config.yaml
vocab_size: 32000
positions: "rope"
rope_base: 10000.0
attn_scale: 0.125
lr: 0.00982
lr_mult_o: 3.0
beta1: 0.95
steps: 8164
Each number is 128 + 32 x the weight over its row's rms, rounded and kept within 0 to 255. Layers, rows and columns count from 0. Numbers have three digits each. The size before them is the row's rms in percent of the matrix's.

# layer 11 MLP down, 768x3840, rms 0.0143, rows 273-323, columns 1408-1535
099:178141178164115133051088101123094128106122117131168129192132185124134138170131142119084194112184143146065088101117043105151121109132106059075152140091133114115172180146084151155137106138157159108122118105130115186130176130165135129103156142096201161127128080109118112114146116159159139029140120130123145109093126161077113121128114086155119070063149065125103165121140093125120152149137
098:144129119147138170130090153152151074118131085101099097172097158146175171130159080190138150135141132132109115126106139163144176145142123134175132165120135144145138133139112062091112126081170125108137123136063125164097125132172163141123120089134122107144072068141184224148125114111131108131162117102119188109159140089115141081149106129143142168101119125104145094099133121136119102122119
099:117125193084116032129143141185146155103132125086087143117136112130084141117114074045049064168088138078126115179135144134202172094143127178179095098114151139131114197164106148090148086170128179148148152156104085152138155074143142171135201082106187132097078143105167159132070139138118099150106050148102190150097108087213134118081136148048097123131077142127122123094147175141153137083166
099:151124184150122107129150104148136111089095085127140088162106167138083092169106135085152125121165099120094147134179119106130105057090118171082165152094112193101124178108120108117115146105128143116144108120167168075166185133109090118130157098130212183132161111107121111148131115089115140120085108185131130116092093088135140138075114179133174164138158150075208116200184069132108137153120
100:096143138097150170174084148064126148160106086131111092103155140160063124117190127156148129102185193078127116105132142178163173102133163107116106146153113097153148135117171071114171071114159120119158132147055139138100101084138133105143161082094114118173182136100094138117135150126107098152090100149141120155116114107146110137050079134126147152135139105169171154160097114121132123197138
099:093144133132134158093063161216080161052166118117133195108142177102157139105160080185129060087148158119126125100161101112123117198149145157151157155139133098072126174136114113090125102094098153099128129137131110134086125125120112096161120095107164119174153086167144134180117096086104091088111137056167130154086086131131187088183153153071117125139208140125102203036121135107153169114122
101:112121114102123143111217140098142155166160171154133162177076120053186072113109132153098203152096177071099103125182162084155157148117149197096085114228106168146142099059096140159171126137085135102162130100146130128139097080164131099132180077150107129174147099143121126085106141089162101081198131150133143148148144067132113097128091171083123157117060098130097114129170157126139110198138
100:135154097126105145110146102148099095110115123123155112156153047119110095076177146101175092118186140182094122172116156158128129119138153118131099089118168176116184190085153150161131139114127110112092152119157132148107060141110166113115131051127136081106138154095098145153179074125143119104091129145138120149137132099134068144136143120149128127208135089137125089171109163104126117101139
100:140110102177178161124095058133133135128149108092090124089113196148092091143112167115110092098206131159143139130171149128139104182164146140120165144117108090084127143177130092102147162119107146139111144111177171159144176183073172152134055157149127164125141110110187128145104151140131102125102168121184158105159125150119104124149112165136139100150167138132150110115131149137136124156087
101:169142178158121064136069149065141125172127108130175138150123121116202145120140066142128161115152141170103157180219181179169136117142115134120182124109104185098178134128143122095109120166147118152142150148180148118050114108143116183165130076116159164145155177121098113136183130120101137129080136174178140106119122148122105116134101165091154139155121196077116144127162136141162142099137
099:100120163141121073130130107181159093141106170174090129143108093110147135143138140198127157144063146130128160150081174111124113129161150144140137115165108146120154132166154137125115160180152178155060159145181152134121107124150123154164139070093148150144150126121161140115157136129128109105194131062168088121063117114146122132119107132071182128148144115197140166159180127153157089144124
099:117172145127128101133123123141147198133160127146147125113164118174063156138105153095075091160167123060109146161165186137166081124131136192127160157088142101131165040082139120131153145144131070155127155134114116081114189125084117151119122039162105139143168076102143112157112100122166141142097146160100180169120180102094126166131111121115164142095114136077111171125066141142079161099142
100:129085102125088090073112115150116187123089088049089129167126104108105120108138076150131075158126144124150144182187135154101163185177133104125132128076106089162122135065174193107095158106127109104141124078089145116057160164184157089129138106139147096106151100205143139124109157114131108157066103078166112081123157150070113133149157149151151151138115143102093066129117144159175176173134
100:108079137136095116114116098117098088155139153110135168133123149194060099131126146135132103168088163112081109108123123142163113135119183078134094118141114098161083085127127177144125061138092137141144133132155101167132115102145136142105200124122134107196122100163148140059134131110111134107148065129085106126078140086116115107144082084158016139100096076182086201145146107114141104099123
099:131166180123123127097082146152142099098102116081160205190159113127115128119125094121047140131128161139121187138089094120105020138119135130071105127154147119154103099187138175159127155087135105105116091157157188185115102119059073125074041162198151099110122080146182150105164141143166093110147131156095131183177129098144116126113132115132182151098151101150119114119119107159108099143119
101:126130146086121173099118128144087117119109134113158139115072135119190075146124150106099138111138141156139136147150118138084174132202083119133130082196129076151128109012110161114091165135135147124085136170140189183146149150121077113068156107176221101161094108134140167121147141138098141201123151123183126107095124125117113142148102097134054121176151181087118156150111124093194110138124
099:132124087104114103134095135061054112089104138118180073147118146155147173128153147173148077115138152186115117118081151138170050127161130151057113098114110129124117131152091101102096134109145157109131111137176136094121114133153118086123135173103157075146143177176172141117128117118096093123146128072127132139108116134158112085224085132115193154086134138088115091076139117115117136091158
099:107130145108122128133076128155132117185162108174128199137111114125126127109112125119163111082115110169163108103178165130151080099164169129123167075154154222117141131039155102137116130117135175108086174117183098198162051093154097130128116153101139148133111145162125087135147126155202120159121097140117073116162102154116121117080141060107132108110155111071162139102104131105152133115150
099:147150084165131079182164158072148167115154172147104117156140139128156110142175099148180139075115192143170161111073110144178144219104174089143147114103180138124079127169133131118154136171176098087098097112098066028127219133084184131128113109120110101166130114162174107148141153196119118080116160045103121149148146157151110175082161135092100120143126102125091130137089129117155165178101
102:107133154098151088123122119190177130097075156088100093169108138109214090139139163112190104163132099123159169174096100105152152119134138116080137170117091123114142147096150090148115121121103139113153170165136123173166171132023150128115129085119113134146128124110152106133127106105185150172151075144128092125134122130138184150140096122122149116190132126156123104157113117135105133159123
098:077167134110186110150123069130132136071105147133127150092140154106099114101153099144037077078101114104125178113142083054143083121124153082134144133156130168143096088181086134139141125138125120226059148139054086125081178101096102115125108140146084138164121107161117096139108092127056040108154134068126144138135132109178125128118102134100113124131126104103129028181173095129141144089166
098:057127134119121156109120129147072086146139167107212109075112195107164145126155120119059142113130096198121145166100105116146097191104185132138100089140129132108118056124132100132130120129112161108124107094132093096140153176049138144115067098070117113158141065092173119156114125108129142114130126105132162141075131127136149101141149175118117119086095117107072132125128133160125160089161
098:156148143141178101113110135121138128160122159109134125177112194140076097185145066077121128120167113101144192124096114127143111099091147146146076069170179120100114190136103153168095146100100088134137138056177165105203235147119135165138130081127181117174127136182020163144139137127129069169095132127136132135119115154088094112117117146124166093181146175141162090080129136142155152139118
099:148142176156157139108122116083158067186100097132106133156088157128083150130116124138127108145103176082098124091148095116079088132154106162155115140112123157121135163158106139099121136150128157165151110127148102181137173101145152123130109124169128168124098141159140149179104112150179117146138169113156147077064070105179093158120131158150168142147154116108137152153104129142111144143128
100:164150121098146170141207129138088142108131148086102131089107168191101151161125093103100117113073116113135160107140107141155135139153132176092062103086137046142096162102125200121128123148127136140101125114093125240170112130137109084147144161175098094122190090141192182157174141117135161156134143128123133150165147077131169088133135132178125176052136128129119171122114117170135140148162
098:073104143114163159103116101165132101120138136160166118078089069079126138151114127153112076172069184163168149065045151123121160176123121071057134142094151093129148085097105125136124147169154125179108145148089140039116083147185152121133127095130115093098075136139107169127044110092127072166080172093115163140068110142167075147107122106154072162161173113187102114133112163117109123118137
101:100200153097124180133070112053108109111141162082115106127093105150097089170118065152145099132163164105093140124095087174188118111103084135123167133134111132148128131186116098133085195178122125071110165156128084098173086109126127117099139165122175143105063142117145130127137137109195057174131105093143175121164132096086105107106133141108086089165103112101125134097070110145088103131120
101:120139128142173119106075144115143099109121137160120133107151150065189108144144074174107095141166127156179085123081122132113122099154104144116151122109136197064108175153128140141103137115098152138115083087104143154175058129110102114161140102219071128132111096123047140118120130118095115166067140064125113132064087155091127140077096128165140120176163104099103134165184125135072146089113
104:098108139113116127131187081142144107123158093112145095106123124165105150124085158153082182150144146026144135150106024144184179098220102111161100163142145071062237141041165119139136087152096154155148127113100132095115123119124166136135101164129147114148140126078130148170087132148121171106110115122124033136100138122143148133141117093080126125128142122148152102185082156079146120119091
099:151123094149138078104126147179116110139133106145173155157091106122201139097110135122159145102092100136097127172203115139114142101111119191140112159095145102099098137111111116166123158085103143138140119127127085146134170131183075163144147106112212129094158153133151175115120143083075153069135088172133103122162153192166172103145110144155147135117145121121132222149175149182089126128122
102:138110037167087174164117097150141095165092140115078134127089130136094165131138111058103131150181131086171107127101129115074121054121115120074109095144098092061107200130085134113133146131162071129092132142119133119163138077120183082115159166087134159134181176164146113147112142143084138166155126150137088130152153130147157161114136124140171145103107155115126072156159127100147141175109
099:131094087096171128091123149106111082164119089102165104138186148119160105119096098142070153076125086104206184129110125125063124135095099161151135156074092108102108108108135144151217116169117166150127137127124149160099139129139124173162099088162135126176146139117148116123172159149118093160168115109113118119098143085077200118228193149158124147168124164136073099139031108085121050137169
100:104133073146168174134159120147149147127106159100103115101094116127110153146192155091147172103094150115095145102115071095101160163151176137126185096150115055140152110100155160073129126095084119141103129148116097111159050124156117130089139098104148147097121139093103122114058160157142127101088097129148155138157072099172164127118110124106133127121113148083181149151110113116173126132084
101:138141134204156126105127152160120089067125056114110166155055106164115117137139165066148101137094128140077150117109134092090181143170118137097105182103063098124113148079150112183113157173111092114135105102185160186121115157089141103104129097077179094135044159136117141162145172159166127165151112105094114092132088154136129045101057103152122156102199165120148106071103179132122178165129
099:123131108076110138130081095121090123081112122146114114153144090142108167167138178113120097123151146097163124160108090139170180103158188186115158150148154061191125166112030109089162192132127147143101147136110158145101122131080140189145158192177114131108106166172155083160178096132170124168158161090124152127085138164132102106195103119126144133118157115121163170139102139130117109132115
101:154148101160102139096164149131126111142146145116154132156097126056149156136077147142178077146131137158147173106177091123172156097087105137126090058115086137061124111101140128109091156100087121084153140133126139055173175097130131141119084159131166102123162123125194099126132141090153160167138130105107127151123125161185126159096169156185137123090126131152155096134145119130128083121120
099:144133136069099050148119115083164119129094149119084192159135108120145093116123078128149172146126076155107133129132154131200152112094171140137083099157139154119162078161145093121162150146123113113100161161131151155158155109156110115133154168072107091162142160104129102132114123150179069142111102110151158145120107103131127166097125163163121151108123147137131075088131104125169064113119
100:123121096181156187071154161117193152097129130089166137140109075102150115150090142149157199083111130125080171170073157138126116105155125128100145098134114132154147233183162176200071132157148155130133074155118103072097140120088112137111085169159133120133079155107153142125168134089119121151064117136118098150146115135122156118117099187107127119156162115141166126110038162145112131070067
100:131147122164095080138135103170099120088141104100139138147094160108139110124120178191123136107173103096183079083149144146124147129137130107114167153121118155118119106218134062148086143143157109119149153110168142115147202129172143102125097136164135108120143101109096151168131154140118081207081136153107191103097153149158110171155111115104130124165126129085145174150179108142173088125137
096:126119094054148125077082124134120144145100133106144103082078104113119117118153130142141105099098140144052093128113169106044132109118097129156163104189087109126083149128122053092132181137147094095080157164062080078115150116101115119138087119184160137107075122084158111118129105115152103104178085118099122132134189134067113099116196092100123112143108108139078114162138080158068136093163
098:121109198092128094142109116107150135086108123177141080077178108124113133094135072096121132098043122125137145110146147119098130158110132138060125154148119111133124177109117116095052109115160143142146149107142123111095138163081166122180123116088174116151087177160137183164102147074055158128145102075102136131142103091118129136152120125148146134119145153124208054142128134094137178124117
098:127144179112126147144133162175092130110095189210073075160143100111071123127142128089161080081126109090150094096067128113124169126132165167123161182173097147092090148128130107092158156184115031153147153141146116061179026170162101133134136103174107139138144097148112075133120139098093149088126060105146095073134106164116098152136082189158079122118178119162154077083142136171176108061122
102:055134110146151165083143168110137087130110164188176153127185139110122115164126172169153116128083126128104126084102131166098114158136141110110117126097135131077112119193136124176137178096136114090154171134144159166115166124102062161123110151179133136147136117190138119125088143163151113149139109123141095143155161155086101086181166122120057126162117122127183130201129123139188167165163
100:115081117044166153132104077103157061122063142163065139174131182116138132144140151145053169091154152167105102195104087150151191086119142142105158180071114183079079119125104124092159125153125110171156120087115107124155124137105142152139122115105110165175159121073108121122174150122175137154137137148127140141122107134052122154087098125157168123105151125166134167163129096191104135193169
101:144121168127145087089114144063116148134144119140096151125121094130134102131196144162090183093119125195101157130141177120154098090102141130161166155126147187068072202036110162110163091126182145081096164145105106082155077145167089095099155092140132113154137190064102141122162092147135111092131154146151176134153156130119133130127148160146136137133085203138128158116162133092104140166171
100:151172125071160112087146129147142132161131096129163121158080185135106159171087110187098163110118173087138118168053108171157113153138152125139143142088139189125108152092088113134194142095138144125152140116054101062093138145123039165161131109104184137109162177100117127110192150136134154203133119125123161174142099138087102066119123114128121164139156146112120138141120165109142135110150
100:096141117143143086108185153092128140159126105102116108137150128115154139136161123030148149087161178087102134148130126119100153115155084101074094207099137096164125139108123122117107106101119123131067158117090150072140097165183128088128125082104083126139128083148118168099143169164166109120122167128162094146130139092111078171144119176156147158093115114074116136139192137150104157115129
100:117133164139099056124170118117131093188109148128113137128094128156160121110109146132147171080108162158133129053167107102175128057117122132134177114131110125153106093146098169098122099109152137160121153114154114129113104123169137119120138160156159148042090186089102152137144118127102126118075133130108108128141096153179146115132081140131137115200120070088137151138112134127119117109066
103:130201131147123132094203119106148100139129140151140139128105133141133132103097153112142114097093100172110152156093190144136109161082187109151126091142128104138146140128130122126106158092120157121122109139114164107121120144144155108134102107135120127147115096212080109129132153109157096110129112164149165178052145133129115175116121125136133149125123138147138164114137129136166114137106
098:111130138147123095132200109116148127134186154114097107143079080131115139137127085105106075095098178072134148111147178135159133125079140130138126164116153090091107149075092140073144162124127082136154157152150150104149085091117211135135095165083135098150072110136093126118108146104154115091147063166125132129140097160152114162096096142087081135118148116072143153121115144115108128170128
102:111097149126163068109081103111118096119125156104110107183130164148141078123168083182110106121143061105096095122119148137158075096164144144102168136134150087158115122086148128181145145087134069140142076101159132124161142104067153140128152137112096147135134135146099144093111127123135109135153148204149095119100094129091177140140189149166158114081165128072086126093120142134048142167116